Weights of a small GPT-style language model, trained from scratch on English Wikipedia: 32.1M parameters.
Each number is 128 + 32 x the weight over its row's rms, rounded and kept within 0 to 255. Layers, rows and columns count from 0. Numbers have three digits each. The size before them is the row's rms in percent of the matrix's.

# o: layer 4 attention output (transposed), 384x384, rms 0.077, rows 351-378, columns 0-47
# q: layer 4 attention query, 384x384, rms 0.0374, rows 352-383, columns 0-47
# k: layer 4 attention key, 384x384, rms 0.031, rows 352-383, columns 0-47
# v: layer 4 attention value, 384x384, rms 0.0277, rows 352-379, columns 0-47
o351 068:127113104226204100113127107111142119144140125113120131112184155115117107134088060131155188117103063108148169133023174156110153102126095137154186
q352 120:128152094173130118127142129174125137151138105126162154088129048159153137098125123120170141160157143097084068120167110126163096137042122084098145
k352 087:118199161132145143122162103090128119152110095122163097134120093128141080083117087108074171063115131109107141096117123129081138103136103121126138
q353 107:135126159148177125137051155164197149128123061154075049128142093171139130049110141098145129130135160123130121135122185156064026143100141122123141
k353 105:072164110131231102064156084123141117120119165112143143132118150142112136164136081126089135068148121094128161154068144109136157125112173142094131
q354 104:179111168178109175122136190079176137117133199149081107164158139133111212208130159137122110111133137110114182103111147138046118197108160113125126
k354 102:118137147162094135131123084185081099093129102123131142121107177110144168124136155142086108235116069152107129116089165117153132131161066101171097
q355 112:085103139149161128176106199114148113099139180135116106139125107192127137115151112156149116129108099107077099144133129174108090105084073181125156
k355 090:179131137098166145089140149092188099089132134131116073117123102155108142102148119138116152064105110142162139121094168193116113059123110075178169
q356 110:131119095215094097105115047198147123161172085196147100134132089084129071135096085161134081110137157134159165115140121136171107133077146122114099
k356 089:102134129141175154154119096134110147146111144099152157115160135190167194130108134104091165118119114105081117178180069181119181141148154082141166
q357 101:144103163118190143123081104117181118188153131080186085152132165055137109101164129104171194102113110083139112099083170162144066174115146137120157
k357 095:206095084121163179099090147066119128101145142167147112120090153143152107154111124140125093119100080112136107154144136214117136120145155162162169
q358 113:121149091148121160156155147112097086137090161122124113134092110110092132130091237117149080108144160123111160173137091134094108161101178098133140
k358 099:140139116155108122126061130126120124205121140147120131129111133125171058136168052103100117166098091104168078117147177099145164148151124092086111
q359 106:174145154114103121117114131010072138163099126154178223109166126080121125150107173121108130115143120059147140124163137140141156146152137095148131
k359 103:109085108107094128124132158143172114157178141112077120129147195141176182152105092162140134175071101153136202112116150139152144131138104108158067
q360 101:163151136149090120142083148170098145192133082158137124168131174152154154092145167127120152118086087165129170186108107086118123104071186120065161
k360 106:167153118151092092123076171138119118106156153106108120106136123154125125108117129165163100175183114124128159130064107202139154168127171125144135
q361 115:148104150140173141108104125099131121082122089151066133151064197137152105182148082160137102072124167192148112101162112157137151104164188132106158
k361 082:118133166125076148108150157173113135120112148096165121139121132127155132134103163135141119102126077094140121158106207142169141144092106143144081
q362 110:170097129167144128126101116097087172066148090109180149131092150029091172122111114158102136087108144160143124117137152118146129086113088098120139
k362 086:145069098094072082131147138091150133138129138160124163172164206116085099115114108110103106094180205105089141117122112145096115190118128103139136
q363 111:089140145101101153137123120178095088135110115090125113114136103157121093093139145109239121142106205116163139152132106088204106107185158139139110
k363 091:119076127111255140149125137127124116149149146100117152169099140117121154140123092153146104145142130095151141095118254110124108145143155118125063
q364 113:083124141149136117164098059111111155120155123105114168080123148074112137110117149078122151106126144105146151130152191137095120196184070105139092
k364 123:140091156115106106077138155163126148214112163131160165153128098129096132135118170180138105163143110104117060148158111083187089158155181067135182
q365 105:120146127137133133154139100123127176079085156141110169173072098102128158155107130139079109151116144092085151107090092149053125095064117130124144
k365 099:148067078127207146095113157188150071136156142155077127118131161136136138089128200147160108137078135139102127138152115244183136141168107176180157
q366 100:149141123161188110086171113164115190101204093101089111147100108121093138142119155120160104092111123081097093125101127128193044177124107173141172
k366 112:094057145127163183179087138105097119106074135142177102127151125106128090153091124076124173081077157133134124145147109187141166125130138128180186
q367 114:155140160136089089132220143096143141119156102094124165165079177147136159175124102174116103109117125117145098164125108153094184145206092074132094
k367 105:122140154110075115089137121095121113095088130155117079112160056151087113092136176101154069097100132075119123113133129077137131099128103110199093
q368 112:069130148113120119120074116116121125075166119093116114105052151184120147061149134070092116108155135170132125117129085124110105166137137141133136
k368 106:119137108117218110132126145101162139162103129187141061144121104114155111168164127163145196114094155131158163175081147126131071139118167090111115
q369 111:135142124135124092092106156143100126120084095140158137138119097143115117073103163141081130134147101129145133095126110113080142157114147115135130
k369 097:118103154118100193185147128075089111199086122161108170117148082097142093171105156144138110127082138079127142115123124154104174125137138128113095
q370 109:090127106107114204148145171147165142154195145156087098060113184214143139135141148142142139118087126161121142109163190117139077127134160110159087
k370 105:124117168120087110128108125127131100166132174088147131115095195105082111112162137111125123088092091096103127138145135102177091168146083100072098
q371 101:125116108118180095146127140136124101125155128137061128174132155145089062125149140194135163160108181144156110186131098118112113174127173089153115
k371 096:149187094106075187117087126130112129116146135114136177132086129137119185118111171067086118147141117147175152140103100114124105168130096139098112
q372 106:156131127119138161046125096122121129135137139117112126127136139147176190051119161112165066130094145170114092112177180101124125052151123130075072
k372 108:136113139138136175140173161132085109158143156157129109107124165136076116132123108147133122211097108130146112142151156153143144099103097155108079
q373 113:209092181149132145190118169104146071151150173088154126098126126083110122119143090164115110099173067112159042132134095146109110183153127089131106
k373 088:104143144165083168101124108157127120139103138087116086161169159090163100165112113125133135128100148105129133133083124085151203139116155096106136
q374 108:136132203063177122130110145167150134158147155135137042114155125115166147119136110103130096113173144144122139135119182129157088139115102155123128
k374 104:124085102137222135117120118191118145145120121126094191162102153127181099159082150120123156063111104082117196102100163155071107138116143187182161
q375 104:125117129121150136123060193149111138062139136140136107192129109185151105153126127165077148165143110139156078149125107165152087089048177129115106
k375 105:079126120100116134128117112176123108187128074040097107120156106085104121121111177093154123114126114139105121078172057161120200150220090139153164
q376 110:136165153115105171159146096118203143080105125162100179118071152098161104156133178127158116149098095113079168109101150141142129146152142155144098
k376 097:128123161118083081076162144141093116096155102134146135121111161140111101123132076115107138162123096055133122121111059103166126065152137216128122
q377 114:158150172154129076131148126081200118156139092127121153127127153150174172167138185144109159120128155189119050191132157168109152098157161124115204
k377 085:135101072113143141149122158144054187126130117141129107094094058104062100146105127194162084139114132100128189121103114205145121138171103093163104
q378 105:142136150153153089110095219135088173102111123092123174192100133133128217074106158110136170130114146056121136068124153091058071172094073086178178
k378 114:085117133153055172180144126120092060141147097145172144119175101142171144138139099174132082154114175128156138165172073109192137105184132152117194
q379 109:180141128089140072156066126188124099113159129172104166132126097143127132088146124124211132173149111108137139128132086120133120071068185143086081
k379 089:098091073093236079128144147140169193153050133148128167130173080106098135086102172075085129212131183107091126126140137123087063121147149159072158
q380 113:158110134117109160108097162081127103112078113174050092171111130169096140079115146164122104118083111143062049111106203134106127178216144165187161
k380 113:076136124149113100134139116139119134156212113087132149120159165113133166128129123142128154140114135088157171145130137081159142126106110121079031
q381 102:158091124089171085171156131129106138097094139118118153165127136146116096162175141156091138096106204180183140129188143124142121117144089139149137
k381 088:115051157111062164109140208094140092105165128112194149119141094143121153127115122123109119147164141138084126099106110151143128138123135148120076
q382 104:113155137112099076148165149114102164186153157141151142103143083053151131119167154190190150138126117133169121148096110089087078022145107142138150
k382 099:154157175150165157134075095214153156102118092153137148113139135139138131130133164130121112159166169147107138114129061102128176135112088120196161
q383 108:132144151173116046127070112126129097207133072091105123106095121144119096136162187106167128149115171097044042108099062143216185122129168109201081
k383 120:128082104162212130099098100121128147120163135124118117114117155117137103120150094200139090086096149140135150119136125144171112148141130134129112
v352 103:125143137131119179160098193143135138108132147130083089117067130255132115094152123113082118125158193101063143128121164151103134106084094113133094
o352 109:114100151154130167137124147134096111122147145134127127138154158088131134203089144119171118132120087152137085079140012118078157132144156163146150
v353 104:139161098139130107129108119136089096146131136170222125138161122154158162099195069033127175154095197142066118150105136143101121154126159070097110
o353 116:061102128111099164131100124123134169120153167171124161184114134095135106173096143205114092137177054121150147123160122125123133115138055128138186
v354 103:105097065137126109181137133117118125132128123113126088110155142164143142127145118168124134114151129121113118090152150150116097142163122149092123
o354 113:202160153120169133100080113096098113117132134123091124134124133105087112133118145039166149112072081115141133211096103151123160156109163136170135
v355 094:120164111203141148137137134140134226131076106108163087148144147118108142147160093068088097086129148095147068165169092127183162089131142144143116
o355 112:130094189012111164095143127104153079074129121102154208140143077136134086174091144187113104144150070134096147088160210125064104118162102106143151
v356 113:101113118154130081129108206109185096130147131078150088141043106147111159133159099169109107130164089139174095179068143178133136123191108140109159
o356 114:132155187133135226153144044105044083176100104161087159091177126097104092127152177126168162116099134160131126104176137155186121154108139109141161
v357 099:119113139069138118122140148155084130101097124163166097133066122122180097116187137118111155125180120126178117134167069119153145107069168088122138
o357 103:112099064148142092114097096091189169101165108112111097141194165148128158129079155136090105129097116092049112120169182107133130121139123191062103
v358 100:143122158134118101147152156088115138137135140087086135068128082095154128130091102137093122112081105156089145149164112127126113124132101119084152
o358 115:168156135171131179117109055100107131153120133145170100147151107178102127101118114112146089177162109142128115099122138121115146128093116111217083
v359 095:126102099111104143104141101149166101119090094091135149110129125134128139112087135175106138140130095122241152149041139193112113144080166155169063
o359 100:153149139101158145145110167112068148104121179125105093071081084183151008133159188105151123160093161135135124128226147075111117055158103109069147
v360 103:121164159161128116136127136159092106124152088135117131151121122160172112122117111149072083113162100136145147158095180159126114112093124132111077
o360 095:133096097089118166096151120111147183118097093115142074093158097093049167173135134150134117126165102133124121161153093086127173136147103146121148
v361 097:163103112188098136083130153130102138118134097028084117084180168124129128089197084154139120125136176109097103192129152129104109178077121122137101
o361 106:137121155145187089113123120140164159139186152148156075179088127113083163146102154106090131144115121098155092143114072087135140097150098143116147
v362 098:108116115111110120152165144087097134084115080156136099097113151181119082167152138125070154128128158105072112153152133137095132168085162134080117
o362 108:133154096127143092128086124109177106132146205165118157130171108142092178116154154160193144132134117124183159095137127112135135171155052108192147
v363 101:065180141155095135137125156150111127141136102125110152119117163130144153084151159158159092127132171113045154149111154135117109110133146142081106
o363 104:153085084133145076164144157106184109085066154146131154126088120157086137144118062105117144126174077104152123153114101098153116118143151168061148
v364 102:124155172148090143167088133121155255170097136095171168196155138109112117140166195124174183111094049136117111146124139135145108115092129147110139
o364 112:150131109155153141087148141106129055061072161171111100063107164094110141120117092106033062151140175111125131110159111057134125156130112102101104
v365 103:146138146060108164115121121127125089121139135079094108089192039155138175121140096146120055116146145154170155170110147103186081151136141091171109
o365 119:135157107135159077136102138082140055120134174099157165116151179064111094119073178137095158174145123107053110075150106083106204188119131099072124
v366 100:134128162114186126091158149149111111142128092133148160128155162122160163126076165104149168127094102130139141148096114087124088157069151128103164
o366 105:099151092101132161183147112126143154107089111159140143158068177107093129109127138096088125188119131151100127170156120121154123114144132114104111
v367 102:141073098158160091073142117166148138145114190130125141138119152092158145117157190147112094113144127164153116096179152102105160180155176100099059
o367 092:119160121128128125086099125140125157136123133175138114137161067125134087138116117122216162131129101141158202132135084157127130143105094132205190
v368 106:099144175071132102163137124089170118140125137174151142125117113203149098106096177102203157151145090128133131137115133155154183131192111142109106
o368 111:099140091153120157146115097140118155147126109100097152094146131056135152093115087189080102141140133100103170116105098174124067116109105111148172
v369 105:116117128101142103093150099119154163124157145172145194133104140113127138190163092173143115130155076109120210157125151132114146162120119132147143
o369 105:148163147149107162140141122119104088149102090145087125120129151129121128090141105106096093120095107147133104150098129072109144123168110177130054
v370 112:198143145102129154185131107108120021155117146158167180162105140125158138143088111082171136124140098092091108120083128133064103087112104093132152
o370 099:042157145131129078142105115145154166142133076153142100161142126124148136116152104189122106114147154149152114208214162095145136156126109160148114
v371 100:126102131179126181221123137113060161148126161184140086151124122142143135142126095093156165157130085163173133146129126110132094119177128139121097
o371 103:085157170138163125120136106176100077111087135112102167109136139105140104117117169123094094152103155112139124101100052122106165163080117088157153
v372 108:128135158093125166071107178172127175181141127097138146135159139134130122178168090089174101126174149124105158089120142160104162147110147119116124
o372 116:146089122167134112118132122129108060118164134167145116104118077128183174115115120137146151130087091120136135108102137116166156096110146085157128
v373 100:142148130176079126150114147177159108106172131103140130181154122195144077150126129150140116174046105140194152065087081110122156139132179136148107
o373 118:144112154119207178142129153140070125100133171152091123108107155158128139129139098065114116097169197169103059095114201113127065105107131141068135
v374 106:083157133150085155120069084128108147140125136142161136098199080122102085136115131154129127133177152090133120116145166134076180117138106162127119
o374 121:121166122126136047142125131101122159114133132097147162128096147117163157143125155159180147105101156122150117100091130151209088152080126081142155
v375 098:131127182179121109069161160076132143129168148070096098144169120055105150153201041118097139160114244107119095158112125168178112147144118144113123
o375 107:116138147136114110151088096116168098100151186176149165135135074135135118153074149148083107083146048082093204060170147103067156105116129171150125
v376 106:147136194196157112127092184075105109114100124169113155134159169154092150162158134105088171171087119142090150142075124126077153114089109119097124
o376 104:096134115081141131123163079137159174144166138130130052103147095117148133107118132143170111122188152072147127138166111149209137132069148144132143
v377 103:105137177158105136090116133121098173122139121151153118167086170086139128108075147118134113162161105161126088142185131172192139060093115161092135
o377 114:125186114082136139161122067125121085088135107162162167166181106138106144180170091130145163100106133119144113161073162136167183207118149087165170
v378 102:138100174233115124121109138136119047127116139107189174185064111085114164074111133164122186142115097106134158209167146147135154072088125133151170
o378 114:166155117111135071153165113171106213096137102191073111102127161197127151114109143173118046083135163143189107055138125140142157197131128074083155
v379 103:141169150136136086122124098117149140130158107135097121150058092101137254129080150124212203103159164068116124190105096115057096107112127087126124